Weights of a small transformer language model.
Architecture: LayerNorm before each block, learned positions, biases, tied embeddings.
Training: a variant of SOAP for these matrices, 878M tokens.
Each number is 50 + 15 x the weight over its row's rms, rounded and kept within 0 to 99. Layers, rows and columns count from 0. The size before them is the row's rms in percent of the matrix's.

# layer 2 attention value, 768x512, rms 0.0264, rows 525-575, columns 448-511
091:74 44 65 29 36 38 13 48 42 36 47 44 69 45 47 56 44 69 64 69 87 40 46 69 51 32 72 27 57 71 46 56 27 44 51 58 69 56 39 40 53 62 87 51 57 35 25 43 51 56 64 53 65 49 34 61 32 69 76 59 60 41 53 36
094:66 20 62 51 54 68 47 39 62 78 76 39 21 49 24 63 39 38 53 53 34 59 44 29 49 47 79 60 17 65 62 61 50 65 54 57 55 31 44 69 66 69 50 26 59 24 54 26 42 34 43 55 59 38 54 61 55 36 60 69 60 64 54 39
099:32 29 53 53 62 64 49 56 68 36 52 45 47 76 59 25 28 68 53 67 89 53 33 54 50 39 30 54 52 36 31 30 16 38 48 41 51 26 46 42 56 43 41 57 53 63 30 47 64 55 43 39 58 78 61 62 68 48 64 31 32 54 60 57
095:56 39 36 48 48 37 80 37 55 57 43 70 54 25 38 66 58 47 60 26 48 52 42 29 66 47 65 43 54 41 36 50 60 50 53 54 53 47 53 76 52 40 55 51 53 50 70 43 52 53 66 46 48 51 19 66 93 30 62 74 63 71 53 65
089:49 57 69 29 42 66 26 37 49 75 49 21 35 65 34 38 69 37 41 36 35 38 39 45 60 52 35 36 47 41 64 58 43 55 46 66 21 25 25 37 35 54 35 71 66 65 65 43 56 40 29 51 57 67 35 46 54 22 52 40 58 57 41 67
102:35 35 58 55 24 43 56 36 57 56 40 99 36 48 69 57 48 56 62 54 38 64 41 27 48 51 21 30 53 63 26 66 51 48 55 51 25 66 59 57 34 69 36 41 58 47 75 62 33 47 41 65 31 30 32 57 46 64 73 52 43 28 21 57
094:41 36 57 48 23 63 61 70 60 26 46 38 38 54 67 23 46 37 75 39 37 19 46 38 35 36 34 34 33 39 42 56 42 40 24 56 10 43 69 58 32 54 44 35 48 68 41 69 66 43 31 71 56 27 46 35 67 50 55 62 76 50 53 29
094:47 54 44 66 54 31 47 71 38 29 47 43 40 57 59 69 48 68 74 38 63 56 55 38 47 51 46 43 64 54 25 23 54 45 44 34 55 48 26 02 37 44 52 45 53 33 53 31 54 26 49 36 51 42 52 25 38 62 57 46 69 43 62 30
089:37 42 46 58 51 40 61 33 68 30 54 59 78 59 67 70 47 54 33 50 42 69 57 42 49 53 68 07 34 42 53 55 47 45 38 65 51 43 61 47 70 46 52 46 32 71 35 45 31 36 46 31 36 77 57 42 32 34 55 50 55 53 58 28
093:72 42 63 30 66 54 84 34 39 41 32 63 35 89 39 55 66 48 78 38 60 35 43 72 64 57 59 71 47 70 50 48 55 43 48 22 40 64 38 56 73 54 55 62 57 59 57 40 44 42 30 42 07 13 57 47 56 50 58 56 49 46 26 78
099:43 66 56 62 77 48 45 55 85 93 31 48 57 56 60 63 89 52 46 09 66 51 42 64 68 75 63 65 25 89 62 50 71 75 35 46 33 55 80 56 36 58 53 49 52 62 67 63 61 44 57 84 49 51 41 29 23 43 69 69 43 35 25 59
090:63 63 48 64 59 83 38 03 42 53 60 64 43 60 57 39 49 08 62 58 26 37 33 41 38 41 54 51 60 39 68 67 58 45 47 35 58 66 54 33 23 47 72 41 56 71 56 56 38 45 49 57 60 51 77 34 47 51 49 42 32 47 50 44
096:48 59 42 41 38 35 60 46 37 27 46 44 46 23 51 48 49 70 57 50 42 80 35 50 49 31 66 57 37 39 49 46 38 47 60 47 59 40 27 36 58 43 36 67 31 44 34 66 82 41 77 25 41 78 49 83 65 64 66 74 47 44 76 35
097:52 50 39 42 55 45 59 60 32 26 61 44 68 43 56 61 42 51 41 50 54 54 49 65 50 40 51 60 76 42 67 49 23 66 53 41 58 26 30 46 74 62 76 67 38 50 34 22 36 80 58 10 55 71 37 51 73 53 49 38 53 59 37 55
095:34 47 52 27 67 35 31 55 59 56 55 52 58 65 71 48 73 42 16 50 65 52 63 31 23 35 55 44 64 34 38 68 45 50 45 35 38 37 37 26 50 35 56 62 56 45 22 58 50 30 65 46 58 53 37 59 46 48 42 41 63 71 72 71
101:57 57 54 57 46 60 54 91 69 45 46 53 65 70 56 46 74 39 60 44 79 50 33 49 44 48 60 61 47 26 26 44 58 64 44 63 80 69 86 61 45 58 46 47 45 51 68 44 41 51 92 59 55 42 63 38 47 66 45 81 54 48 38 47
093:55 46 30 41 13 41 04 67 36 72 47 50 62 67 51 63 57 50 33 34 71 47 66 54 35 39 34 47 51 26 27 50 62 46 39 50 34 61 65 62 14 61 24 46 33 37 68 45 43 55 51 40 57 42 19 39 49 40 56 29 71 58 71 46
087:65 54 29 45 57 58 50 48 37 68 83 27 56 23 50 42 37 49 53 30 44 51 26 50 35 32 38 44 73 29 68 58 66 40 49 63 46 47 47 49 61 57 46 54 54 23 26 67 64 67 64 67 66 47 43 52 69 42 56 29 77 57 75 59
087:68 43 41 32 64 34 61 47 55 33 75 55 50 54 42 42 56 60 61 59 42 53 24 44 61 63 41 40 50 39 47 45 49 59 66 14 00 62 52 57 38 41 67 30 64 80 86 41 57 21 51 40 37 76 77 58 36 34 58 57 42 41 75 73
095:64 30 35 63 38 59 15 39 71 73 70 64 33 40 41 32 34 82 41 40 36 40 41 41 44 62 62 70 48 48 71 63 62 20 65 61 44 38 44 83 71 42 55 56 67 71 26 38 33 61 42 34 75 38 49 68 59 36 67 55 22 47 67 38
090:32 66 37 36 45 55 52 39 52 57 66 70 50 71 62 53 52 41 72 60 25 41 12 67 44 79 53 30 43 25 62 43 41 70 46 60 71 56 51 70 45 38 53 52 46 39 56 78 50 48 05 75 29 42 71 24 57 61 53 41 51 39 63 56
089:74 70 41 76 42 60 32 46 42 38 78 55 42 52 32 45 39 61 31 77 60 58 68 80 58 34 44 59 50 73 52 67 69 53 57 30 49 28 60 47 31 60 51 92 45 31 82 64 61 42 20 52 55 39 56 54 34 72 66 32 35 51 31 81
093:24 73 27 47 29 50 59 60 64 35 62 45 61 55 59 63 90 48 43 49 43 31 62 40 53 48 52 46 36 63 63 78 47 43 41 30 23 30 47 55 19 36 43 42 46 52 34 46 38 62 53 64 56 61 57 47 36 49 64 39 40 58 71 33
090:71 97 39 62 72 32 68 35 46 79 75 35 36 43 42 50 72 55 69 59 35 49 51 62 60 38 41 54 65 59 34 42 51 63 53 39 38 28 38 74 55 56 48 61 45 43 39 23 44 33 59 39 33 61 44 59 72 48 52 39 29 80 58 48
093:65 36 49 52 71 58 58 53 44 51 42 55 69 64 51 35 21 47 46 68 60 37 44 71 42 57 23 38 65 41 42 37 58 65 36 38 58 47 35 60 48 25 52 27 82 62 34 65 48 22 35 30 67 34 46 34 56 42 51 43 39 48 59 59
096:85 32 43 46 56 63 41 29 51 47 30 43 81 53 47 75 39 49 42 79 57 51 54 39 56 46 41 75 40 57 41 43 46 51 44 28 41 24 18 57 51 37 56 48 70 34 36 53 46 39 42 54 41 62 57 46 47 52 57 55 65 50 52 60
091:48 06 37 72 37 73 61 42 46 32 67 78 41 72 55 51 53 46 42 39 77 64 46 23 56 36 28 25 37 55 23 75 44 51 06 40 36 53 59 43 44 57 52 54 47 80 71 55 61 75 43 74 55 39 42 73 55 50 21 43 26 59 30 57
097:62 62 67 18 66 53 39 33 68 54 52 69 39 52 59 36 54 46 67 38 35 28 37 53 49 52 50 73 27 71 36 74 77 60 54 39 36 57 69 67 50 52 62 64 48 41 46 50 56 45 62 64 54 62 69 63 39 57 34 68 47 37 51 49
086:25 61 52 63 74 59 45 59 47 38 42 41 50 32 42 84 58 42 42 56 28 63 52 71 69 56 79 39 43 46 32 23 64 30 50 52 62 38 31 34 54 40 55 57 48 60 39 61 32 34 42 54 60 49 32 26 67 65 62 46 66 59 59 70
093:52 23 67 76 52 48 59 47 41 73 57 24 20 63 70 59 87 43 46 37 28 61 40 34 45 44 53 63 63 68 77 57 32 50 22 41 56 49 33 40 66 23 32 68 74 40 55 60 72 56 52 38 26 26 55 58 47 64 50 45 29 35 44 60
090:73 50 45 67 36 52 50 87 42 52 63 53 43 52 31 63 57 69 34 67 49 61 40 40 28 53 35 63 52 43 64 34 33 37 52 34 28 70 64 44 41 86 35 58 53 36 54 50 61 60 48 53 51 59 54 52 32 51 44 22 33 39 41 63
091:77 33 64 78 37 47 51 37 53 70 54 30 54 54 19 54 42 36 61 64 75 67 53 28 42 19 68 42 74 69 43 69 60 13 32 77 69 53 52 38 46 56 72 23 67 69 44 28 38 30 50 30 83 49 42 40 69 54 69 47 42 37 50 49
099:57 78 54 78 21 70 38 18 43 43 27 35 63 38 31 47 33 46 24 33 43 43 38 64 55 50 64 73 43 55 57 57 35 79 59 48 37 57 43 52 29 53 56 42 42 47 29 48 55 27 64 56 40 38 69 37 37 28 59 48 52 44 40 51
092:59 41 59 43 60 31 59 64 66 46 46 36 74 48 50 44 50 69 36 28 50 49 24 79 70 72 45 48 46 53 77 47 46 58 43 57 36 65 79 27 55 63 42 35 52 64 14 56 73 54 61 38 72 61 39 70 68 43 36 50 69 65 55 44
097:38 44 47 60 62 53 36 00 33 46 70 34 19 51 48 43 64 47 66 12 34 51 61 63 46 67 40 62 27 32 51 64 57 47 19 29 33 61 67 75 70 49 70 49 57 38 69 42 56 41 43 61 74 56 55 40 58 26 27 70 38 54 08 45
085:67 68 38 47 33 50 51 72 19 51 54 50 56 62 29 22 29 44 46 46 51 55 65 28 59 61 34 45 55 60 70 91 53 65 25 67 16 65 50 54 48 77 52 65 53 52 37 39 43 43 55 33 40 45 33 52 68 36 56 84 44 20 43 24
086:43 51 78 45 38 45 57 43 42 32 21 40 29 63 53 75 54 54 46 51 44 46 34 46 38 49 82 37 45 54 60 27 48 29 39 45 74 42 61 59 64 81 56 66 32 34 73 26 60 52 49 55 38 43 31 58 40 79 59 24 47 71 36 62
092:55 80 63 56 51 36 53 41 70 54 26 57 55 42 69 60 19 31 55 37 51 66 36 57 50 43 28 55 62 66 50 40 36 57 35 67 54 31 48 07 43 31 46 38 69 43 30 34 34 17 67 55 18 61 17 37 44 52 30 32 38 63 56 56
086:89 60 68 47 41 28 57 62 74 56 23 59 38 84 50 63 36 44 42 51 40 65 60 52 51 43 53 44 59 41 38 26 41 45 71 33 60 57 53 48 60 68 55 33 56 71 63 54 49 25 64 43 48 49 66 40 40 39 87 58 72 20 38 72
092:55 43 36 68 48 49 44 60 41 45 31 67 44 46 58 57 19 56 55 84 54 70 65 32 37 43 46 48 48 23 58 44 55 37 47 68 56 25 58 65 86 61 31 42 35 42 53 57 44 76 76 61 65 26 44 43 35 49 39 46 42 45 53 15
092:28 33 56 51 60 53 37 38 66 51 91 47 45 38 44 79 77 66 68 42 25 77 69 28 43 36 56 64 62 29 11 63 61 66 65 66 28 56 65 63 65 58 59 50 44 46 34 48 59 70 35 88 22 77 47 41 45 62 48 57 47 71 54 88
090:47 45 67 47 46 65 63 52 53 57 52 53 59 67 38 63 23 46 65 55 18 52 53 62 65 44 51 64 57 63 35 64 52 68 27 57 48 62 25 75 41 59 47 45 65 49 40 51 34 46 58 52 31 70 25 22 66 71 64 47 45 52 48 55
090:48 62 68 57 45 45 50 46 46 52 74 55 31 51 52 36 63 66 22 43 43 62 56 15 40 54 59 19 43 25 33 28 76 39 57 59 59 45 45 48 29 55 72 49 50 80 43 52 44 52 51 50 63 28 58 27 38 63 53 28 39 50 34 95
088:55 49 40 20 61 36 62 68 56 60 23 74 45 47 68 68 44 62 36 26 25 29 57 30 52 47 38 39 54 58 33 44 60 60 59 70 31 61 49 68 39 19 51 36 33 34 72 42 50 36 78 51 65 51 38 49 60 32 56 60 35 72 55 40
091:54 34 53 45 56 57 57 59 56 38 79 66 53 45 59 50 56 59 47 36 26 65 53 45 49 41 41 30 59 35 28 55 52 39 47 63 47 46 38 55 22 61 47 67 36 47 33 51 52 59 25 48 66 54 58 44 48 59 36 65 34 45 61 43
088:57 57 37 68 20 84 65 44 58 80 38 41 41 63 21 70 63 39 42 51 46 75 29 75 39 57 48 58 43 52 57 58 48 52 53 49 37 54 49 84 78 55 51 62 52 34 58 60 22 52 52 43 33 29 55 41 27 37 33 51 63 40 61 61
090:38 36 57 30 60 49 20 50 60 44 67 37 67 42 39 52 46 70 65 35 72 34 45 56 47 45 54 56 47 00 45 53 58 72 67 67 42 31 33 54 57 50 47 38 21 25 20 49 56 65 53 45 56 30 44 37 69 60 31 36 42 74 24 34
092:39 46 53 19 53 55 61 56 74 65 32 42 60 27 52 33 44 36 76 16 57 35 71 48 13 65 55 80 62 43 47 61 65 50 42 46 47 53 72 36 37 38 28 57 35 48 45 24 51 44 35 82 56 55 44 51 63 53 41 65 21 55 21 47
088:49 73 39 58 78 55 37 61 39 50 62 60 53 61 64 93 51 55 57 40 43 83 55 40 39 55 68 24 33 25 45 65 32 50 29 55 68 35 30 07 76 29 68 44 29 41 53 61 62 61 52 46 60 42 40 40 58 42 43 48 37 53 58 54
094:40 41 43 22 62 68 41 53 38 30 67 35 38 61 78 48 18 44 47 64 22 44 77 66 56 32 43 14 46 52 67 36 34 38 15 42 44 41 37 61 43 67 46 71 35 49 50 58 23 37 34 62 16 37 50 37 39 62 65 40 36 57 35 51
089:44 39 50 55 46 54 39 78 53 75 44 55 37 40 45 59 49 55 39 47 28 59 59 40 61 26 70 48 28 87 45 39 53 25 28 25 44 64 31 54 40 55 48 36 41 53 20 45 57 49 42 36 38 45 73 28 06 47 49 70 52 52 34 51
# layer 2 attention output (transposed), 768x512, rms 0.0356, rows 525-575, columns 448-511
098:83 54 57 46 48 41 57 67 22 36 47 58 41 27 45 40 34 50 54 66 29 57 29 41 67 35 54 43 55 33 09 26 29 53 45 37 28 49 77 41 52 70 41 65 55 53 39 36 61 17 23 48 19 81 58 30 29 56 46 44 51 79 53 31
106:38 68 38 41 64 51 59 35 33 56 35 66 32 55 51 51 58 48 44 50 63 42 33 66 34 63 44 37 66 43 50 69 62 40 46 44 24 58 72 30 53 20 54 62 22 68 58 58 63 51 65 57 38 53 32 45 49 39 28 54 15 31 31 45
101:65 49 52 27 59 21 30 38 36 46 56 35 56 26 52 54 67 33 67 73 48 32 55 52 60 51 55 52 49 46 48 43 71 57 37 92 54 51 39 61 44 50 61 62 63 39 63 59 52 62 40 73 58 51 38 21 52 66 21 45 74 50 71 65
095:45 69 69 50 42 78 24 43 56 44 55 36 40 65 78 57 62 55 29 54 59 59 55 76 20 38 41 38 65 70 58 32 54 38 29 60 48 45 46 52 32 34 53 40 54 49 53 60 42 56 45 39 61 50 62 18 34 68 68 46 42 51 68 38
100:46 52 30 52 48 35 62 63 59 57 39 61 71 37 59 68 53 67 33 30 58 82 47 39 39 54 44 65 41 63 41 54 62 72 34 53 68 35 59 52 67 32 58 36 32 33 47 64 56 52 66 60 55 46 64 49 66 50 70 40 40 39 68 54
107:65 47 50 30 63 26 69 44 25 12 60 16 48 63 18 39 72 19 54 44 45 26 32 49 65 71 55 53 41 22 66 53 73 77 41 51 60 39 60 49 61 31 63 44 44 42 19 55 70 70 46 59 58 62 51 40 50 47 49 48 82 58 62 70
096:39 70 52 58 69 32 75 25 47 64 75 61 47 62 50 79 57 72 37 64 60 68 45 52 60 40 75 51 35 66 48 68 69 46 47 43 56 45 43 48 52 44 41 50 28 62 91 41 41 56 52 55 63 56 64 52 37 54 31 62 41 48 30 71
094:71 48 36 31 72 46 52 61 26 31 49 31 47 62 36 47 45 21 42 44 40 58 39 29 51 33 48 31 41 51 65 48 40 71 35 59 51 52 69 65 71 76 37 56 30 50 63 65 71 48 16 53 74 19 36 55 48 40 30 42 36 57 21 34
104:66 53 50 54 76 44 29 55 31 77 32 27 34 38 39 49 43 43 34 32 63 42 27 14 73 44 34 82 72 62 77 59 69 41 38 54 41 55 50 58 19 53 48 50 50 39 49 78 49 61 65 82 56 50 50 46 65 62 32 44 35 47 27 60
096:14 68 27 56 35 35 41 61 33 76 57 26 53 48 69 53 63 46 42 56 42 67 56 29 45 56 34 48 28 32 58 39 61 49 41 55 67 43 69 46 50 68 59 56 45 34 59 73 39 48 71 62 61 71 56 37 32 28 35 52 49 63 62 39
099:74 36 39 29 34 54 72 61 43 50 70 78 26 32 42 48 40 54 37 29 16 71 34 38 67 11 31 64 71 52 56 80 66 32 72 76 53 40 47 47 34 20 73 55 47 69 36 56 38 56 60 65 64 52 60 44 73 59 52 47 65 57 49 42
093:60 16 47 53 51 32 56 80 65 40 37 28 31 36 54 61 49 76 75 49 74 50 62 57 42 46 56 44 45 41 54 43 49 38 66 48 26 66 55 63 73 73 54 73 51 38 51 45 55 29 44 57 53 65 50 61 31 41 33 33 58 51 33 82
097:53 29 50 58 57 70 39 25 37 72 77 52 55 51 50 67 47 30 53 58 51 21 63 46 65 73 25 63 77 93 50 35 62 61 29 40 63 85 65 43 45 38 59 47 53 58 48 40 47 45 15 42 67 20 58 43 43 27 41 43 41 89 30 35
097:33 41 55 44 64 39 59 31 54 45 32 54 29 32 46 35 59 71 51 47 39 52 64 71 75 48 32 52 40 50 28 19 85 53 64 51 66 46 72 32 39 62 38 31 77 34 67 72 68 25 24 63 69 35 49 17 57 38 74 34 55 50 56 50
095:52 22 52 56 42 63 61 47 55 59 47 54 31 64 65 45 39 51 71 25 42 58 60 64 52 55 37 43 45 57 77 26 48 51 46 44 64 42 45 84 64 64 54 32 57 36 55 30 31 70 60 50 55 46 74 50 59 08 33 53 48 34 45 18
102:89 43 34 34 70 42 28 33 76 64 48 52 34 57 48 51 42 52 55 58 30 52 48 44 58 56 40 36 58 91 41 50 55 49 56 53 07 39 55 45 51 42 45 79 26 45 52 54 52 47 42 71 54 65 39 71 52 62 48 55 23 51 50 57
097:54 62 50 62 67 47 80 55 53 42 51 51 53 11 52 40 24 60 47 46 41 75 23 56 50 49 59 79 56 52 94 45 55 53 55 51 49 54 18 16 41 61 51 63 59 64 41 25 55 65 62 74 60 48 49 73 69 69 51 75 43 25 30 65
100:37 56 34 40 39 51 51 53 49 31 31 63 65 56 55 71 31 39 50 58 50 78 55 60 61 44 41 58 37 42 66 57 39 92 61 55 39 52 56 19 37 32 28 63 24 63 71 65 55 43 28 28 63 40 37 52 26 59 60 48 38 42 29 24
093:26 44 48 51 42 79 46 41 64 67 40 35 57 51 66 76 50 46 53 39 36 75 69 43 72 56 55 74 48 40 50 68 33 32 26 69 76 68 44 30 62 53 49 48 49 37 24 44 73 72 30 49 68 38 40 66 66 48 62 46 51 49 33 33
101:48 42 76 56 53 42 53 62 31 34 31 46 48 59 51 62 50 51 46 63 41 46 65 71 35 50 71 67 57 53 29 47 37 63 56 46 54 49 59 39 41 33 44 40 59 54 56 32 49 43 56 52 27 74 46 34 55 60 22 63 53 42 43 85
097:63 41 71 48 46 57 40 61 79 41 07 54 37 24 51 53 71 34 25 53 57 39 81 38 70 39 32 60 64 45 47 44 36 60 73 59 42 51 80 49 69 33 50 65 46 74 39 45 45 55 44 27 54 57 28 31 33 73 36 57 65 65 42 42
100:50 59 51 45 41 48 85 47 46 43 44 38 32 51 74 64 55 52 78 51 28 43 70 29 60 76 65 65 60 43 39 32 41 59 44 68 68 53 32 40 53 50 57 29 44 73 55 49 34 56 48 45 28 66 53 51 56 75 52 35 51 32 57 26
105:57 32 60 48 54 74 31 29 42 68 53 64 38 40 19 57 15 42 42 47 38 83 38 81 53 44 44 77 35 46 35 44 42 53 48 55 65 48 44 51 63 54 62 81 58 79 47 53 57 40 35 52 46 37 56 61 35 45 59 72 56 33 47 59
099:35 32 72 55 67 80 18 59 53 50 26 40 68 58 74 29 39 35 11 47 53 37 54 53 67 48 34 51 35 56 16 36 54 64 59 64 57 51 65 35 39 51 38 48 44 48 59 57 40 51 54 51 60 34 14 22 57 30 42 54 72 36 33 67
098:41 50 60 13 23 73 49 61 58 42 78 56 70 59 57 41 75 45 32 31 42 34 47 42 56 73 64 54 55 51 62 63 40 30 71 57 61 44 63 48 53 57 58 47 48 14 67 53 78 51 60 53 40 45 23 69 44 68 52 54 38 64 85 53
093:37 81 68 50 68 49 45 66 57 51 36 77 50 38 70 46 52 50 21 62 36 58 49 58 37 30 65 54 60 33 40 28 79 40 25 53 64 29 37 63 40 55 47 46 42 75 42 45 44 44 69 15 56 47 27 44 52 40 64 47 33 77 39 31
092:65 57 38 53 50 55 22 33 65 59 68 48 29 24 41 75 16 49 44 65 33 23 36 63 44 39 59 48 45 41 66 47 52 46 59 68 50 46 33 67 36 63 25 31 56 22 39 76 15 00 84 18 48 53 51 39 55 69 45 48 70 42 55 55
106:31 55 28 73 26 46 42 43 39 45 72 31 50 53 58 68 45 52 43 46 44 52 68 52 37 73 31 29 42 53 74 49 50 38 38 56 73 65 64 51 42 45 39 42 45 54 45 35 59 37 43 28 43 52 48 77 48 76 53 57 42 55 48 34
092:48 52 38 68 46 14 52 31 42 63 30 35 62 50 42 29 43 50 35 36 48 42 87 33 25 49 27 68 47 66 65 36 56 76 48 42 43 73 36 56 46 59 59 57 47 20 34 32 57 58 58 35 40 18 52 49 16 55 48 39 54 63 45 45
095:44 80 32 47 33 43 64 47 44 42 57 69 71 40 37 49 30 79 58 73 42 29 56 36 45 57 46 45 48 45 24 41 65 70 51 73 50 40 78 50 40 70 52 43 54 70 52 30 62 46 42 50 84 45 39 48 41 35 69 50 45 52 42 41
097:54 60 28 27 27 47 43 20 47 65 46 57 50 59 51 41 66 51 70 26 57 41 47 47 62 37 55 19 47 52 70 57 48 74 46 61 46 34 75 41 44 00 57 50 45 53 64 66 46 14 73 17 23 34 47 52 67 35 57 53 39 35 58 34
097:68 34 37 44 54 60 53 71 40 38 39 60 56 79 42 44 79 38 35 43 41 15 30 63 75 75 37 60 40 59 71 20 42 64 35 47 41 51 62 41 46 25 48 56 36 28 25 37 58 30 52 59 62 45 35 62 27 36 18 50 44 61 47 39
098:45 47 58 63 90 26 53 75 50 66 44 58 49 32 70 43 55 80 75 40 46 55 58 43 72 25 38 49 68 45 62 64 38 38 57 40 69 29 56 54 62 37 45 49 47 40 44 53 36 47 52 45 68 73 46 64 57 52 22 33 48 53 52 58
096:58 46 31 27 66 74 48 47 45 68 64 54 62 56 06 49 46 41 55 67 66 40 56 32 50 35 57 27 83 47 52 49 57 68 64 69 44 62 42 54 60 32 44 64 36 74 78 62 48 56 49 74 48 62 82 56 41 66 71 61 34 21 74 36
104:42 69 54 30 48 49 75 47 44 47 49 61 59 69 64 49 41 57 29 64 36 57 34 14 57 64 59 52 58 63 59 48 57 32 29 54 63 39 32 28 46 52 63 46 45 71 30 46 53 50 32 49 34 55 34 31 42 40 62 64 52 57 65 66
094:28 53 31 59 71 59 55 42 97 66 57 45 72 51 46 63 57 67 49 44 44 54 23 42 47 77 57 31 35 55 27 52 67 57 40 61 63 52 42 33 54 49 59 62 29 30 84 79 39 41 65 67 53 71 47 48 63 39 48 33 64 85 40 53
098:65 41 30 83 61 42 42 85 44 26 77 63 55 53 65 58 49 52 50 58 62 43 48 42 50 63 41 46 68 60 77 64 57 51 60 65 69 63 55 59 22 51 55 56 67 72 39 72 33 55 47 52 57 50 20 57 62 52 50 46 47 48 41 50
094:70 47 34 40 63 58 40 46 60 38 47 38 55 66 58 31 44 76 57 39 40 33 53 50 60 25 66 37 74 47 61 27 70 38 29 80 48 50 53 74 60 46 41 40 30 62 29 45 49 51 26 44 70 43 59 24 32 41 77 46 55 52 62 36
096:37 39 51 43 46 54 16 42 38 41 67 53 36 50 75 44 51 43 49 49 49 27 49 56 35 64 41 23 63 69 64 66 63 60 40 60 37 45 41 56 48 68 40 60 66 18 36 61 64 84 55 44 44 65 66 61 49 74 41 48 72 78 89 40
104:67 66 79 44 48 36 50 47 35 55 64 32 85 56 41 60 54 63 40 27 73 35 38 31 40 45 54 25 49 53 28 39 41 38 54 38 39 76 41 46 30 40 67 61 66 44 43 62 64 45 53 67 49 61 67 57 58 34 52 75 30 38 44 99
094:53 77 53 64 51 34 58 36 62 39 20 40 41 67 74 31 45 41 51 67 58 27 24 68 48 61 38 69 35 72 82 55 59 05 27 34 52 39 35 59 42 48 33 32 51 63 77 48 63 38 66 54 54 05 65 49 44 59 60 58 42 34 39 38
095:42 46 18 33 56 34 46 62 10 35 37 45 61 32 68 46 54 71 33 44 48 49 58 44 46 31 60 32 54 58 63 07 61 43 34 27 75 54 22 29 64 50 49 58 51 47 56 49 46 44 54 31 65 42 44 44 40 44 49 57 68 58 54 35
099:56 30 32 68 71 37 47 57 57 17 37 61 13 45 56 48 24 39 78 64 58 52 56 58 53 28 25 81 52 66 80 46 55 62 39 34 33 38 47 65 41 32 25 40 47 37 53 62 24 54 53 80 35 62 45 53 62 35 53 28 69 60 38 46
097:63 53 48 47 56 56 49 45 43 40 65 25 42 31 47 59 32 79 61 58 73 54 49 68 48 51 60 54 53 50 65 61 35 45 47 58 51 48 43 54 71 61 49 47 73 39 31 35 55 44 80 62 48 48 66 46 35 50 34 39 77 46 45 68
092:60 70 24 26 73 53 45 46 37 35 09 30 47 46 41 43 54 53 49 78 52 46 77 65 74 46 42 46 21 54 51 75 60 57 43 58 32 47 68 68 59 64 56 41 72 54 55 59 48 39 60 51 45 63 41 71 46 36 62 54 69 71 41 43
093:35 48 49 30 76 47 45 63 32 48 45 68 73 40 62 30 21 61 23 47 57 17 29 33 65 49 57 64 54 65 23 56 69 58 72 34 58 13 60 31 17 24 82 41 43 72 52 38 61 49 61 40 62 48 55 50 69 53 60 59 71 57 55 66
099:67 46 49 63 54 26 49 55 27 65 47 59 51 46 59 60 65 20 39 38 36 61 53 57 69 30 29 49 39 94 72 44 57 04 39 30 40 43 77 74 19 64 58 61 84 40 61 60 60 49 34 74 40 68 55 49 43 47 50 79 45 37 77 72
089:30 64 75 43 43 45 40 75 37 21 80 26 53 44 65 57 46 78 30 41 41 75 32 50 47 48 45 40 26 38 69 84 29 23 73 45 64 51 54 57 36 48 74 55 71 56 52 42 55 57 35 42 78 38 30 82 40 34 56 75 62 47 84 79
095:45 37 47 29 54 35 49 33 65 67 66 72 47 39 23 44 46 58 28 51 76 42 45 54 31 34 58 53 45 38 46 28 45 34 61 36 40 43 49 62 59 76 18 45 80 45 55 32 45 31 45 43 54 48 73 49 63 59 63 50 64 60 68 59
097:48 57 17 81 39 22 52 57 49 32 60 66 74 48 19 51 60 46 47 46 44 39 68 63 69 65 64 57 45 42 47 63 71 65 66 75 50 40 44 49 71 50 73 25 49 66 49 55 81 36 33 67 64 82 64 35 43 64 33 34 66 46 60 75
099:57 54 67 50 62 48 78 33 59 54 36 76 42 59 19 25 56 45 70 51 55 39 54 43 58 53 27 66 53 42 48 39 26 62 64 83 45 44 68 31 42 46 51 65 76 35 75 52 31 39 64 60 50 47 40 56 51 62 50 25 62 55 31 49
# layer 2 attention query, 768x512, rms 0.0298, rows 576-579, columns 448-511
113:46 80 45 42 63 70 67 35 76 45 39 57 75 71 68 59 53 44 29 48 55 28 27 50 28 67 35 19 43 67 46 23 47 48 40 43 72 42 59 39 59 60 47 54 31 48 47 67 58 36 65 50 59 57 24 46 29 65 57 62 50 22 27 63
114:47 78 38 59 58 43 18 60 61 46 31 14 60 16 50 50 65 55 27 54 81 67 38 55 40 45 35 78 31 43 30 72 38 63 28 60 53 55 52 64 26 50 41 28 64 59 57 55 55 55 32 66 82 54 42 52 45 61 49 53 83 60 36 61
117:25 67 37 65 63 35 47 32 22 51 61 36 85 48 82 17 15 67 65 51 35 41 63 77 57 83 77 53 47 27 34 27 66 60 29 43 44 53 39 50 62 45 31 63 52 60 49 44 58 27 31 66 54 87 45 70 30 92 29 55 73 70 60 58
112:84 48 41 20 48 44 25 59 66 60 51 56 63 54 50 43 65 25 51 27 36 52 34 48 38 41 65 47 37 46 58 51 62 47 57 60 29 37 23 52 06 51 41 67 63 48 33 65 48 60 42 64 49 25 46 31 67 37 41 53 32 33 69 51
# layer 2 attention key, 768x512, rms 0.0299, rows 576-578, columns 448-511
119:35 65 20 30 36 69 36 41 37 54 23 46 49 46 25 50 39 78 52 48 41 21 40 53 45 48 80 62 46 56 58 58 58 61 65 39 39 36 47 53 54 69 43 45 45 44 69 39 29 45 67 50 52 49 66 57 36 39 44 60 57 45 36 61
120:53 48 49 14 45 77 49 23 59 73 61 59 63 55 68 40 50 51 51 30 63 62 47 47 40 45 28 36 28 44 72 43 44 48 40 62 39 54 58 35 41 61 61 67 16 63 52 64 33 66 54 60 76 79 67 47 59 49 64 56 52 60 38 53
117:52 37 39 58 62 70 48 68 14 32 39 35 67 53 47 52 49 48 62 36 46 46 55 38 17 66 29 58 49 43 62 64 56 35 37 60 63 58 50 51 47 50 49 57 64 54 36 48 62 48 57 39 30 32 45 67 44 53 32 40 56 58 24 21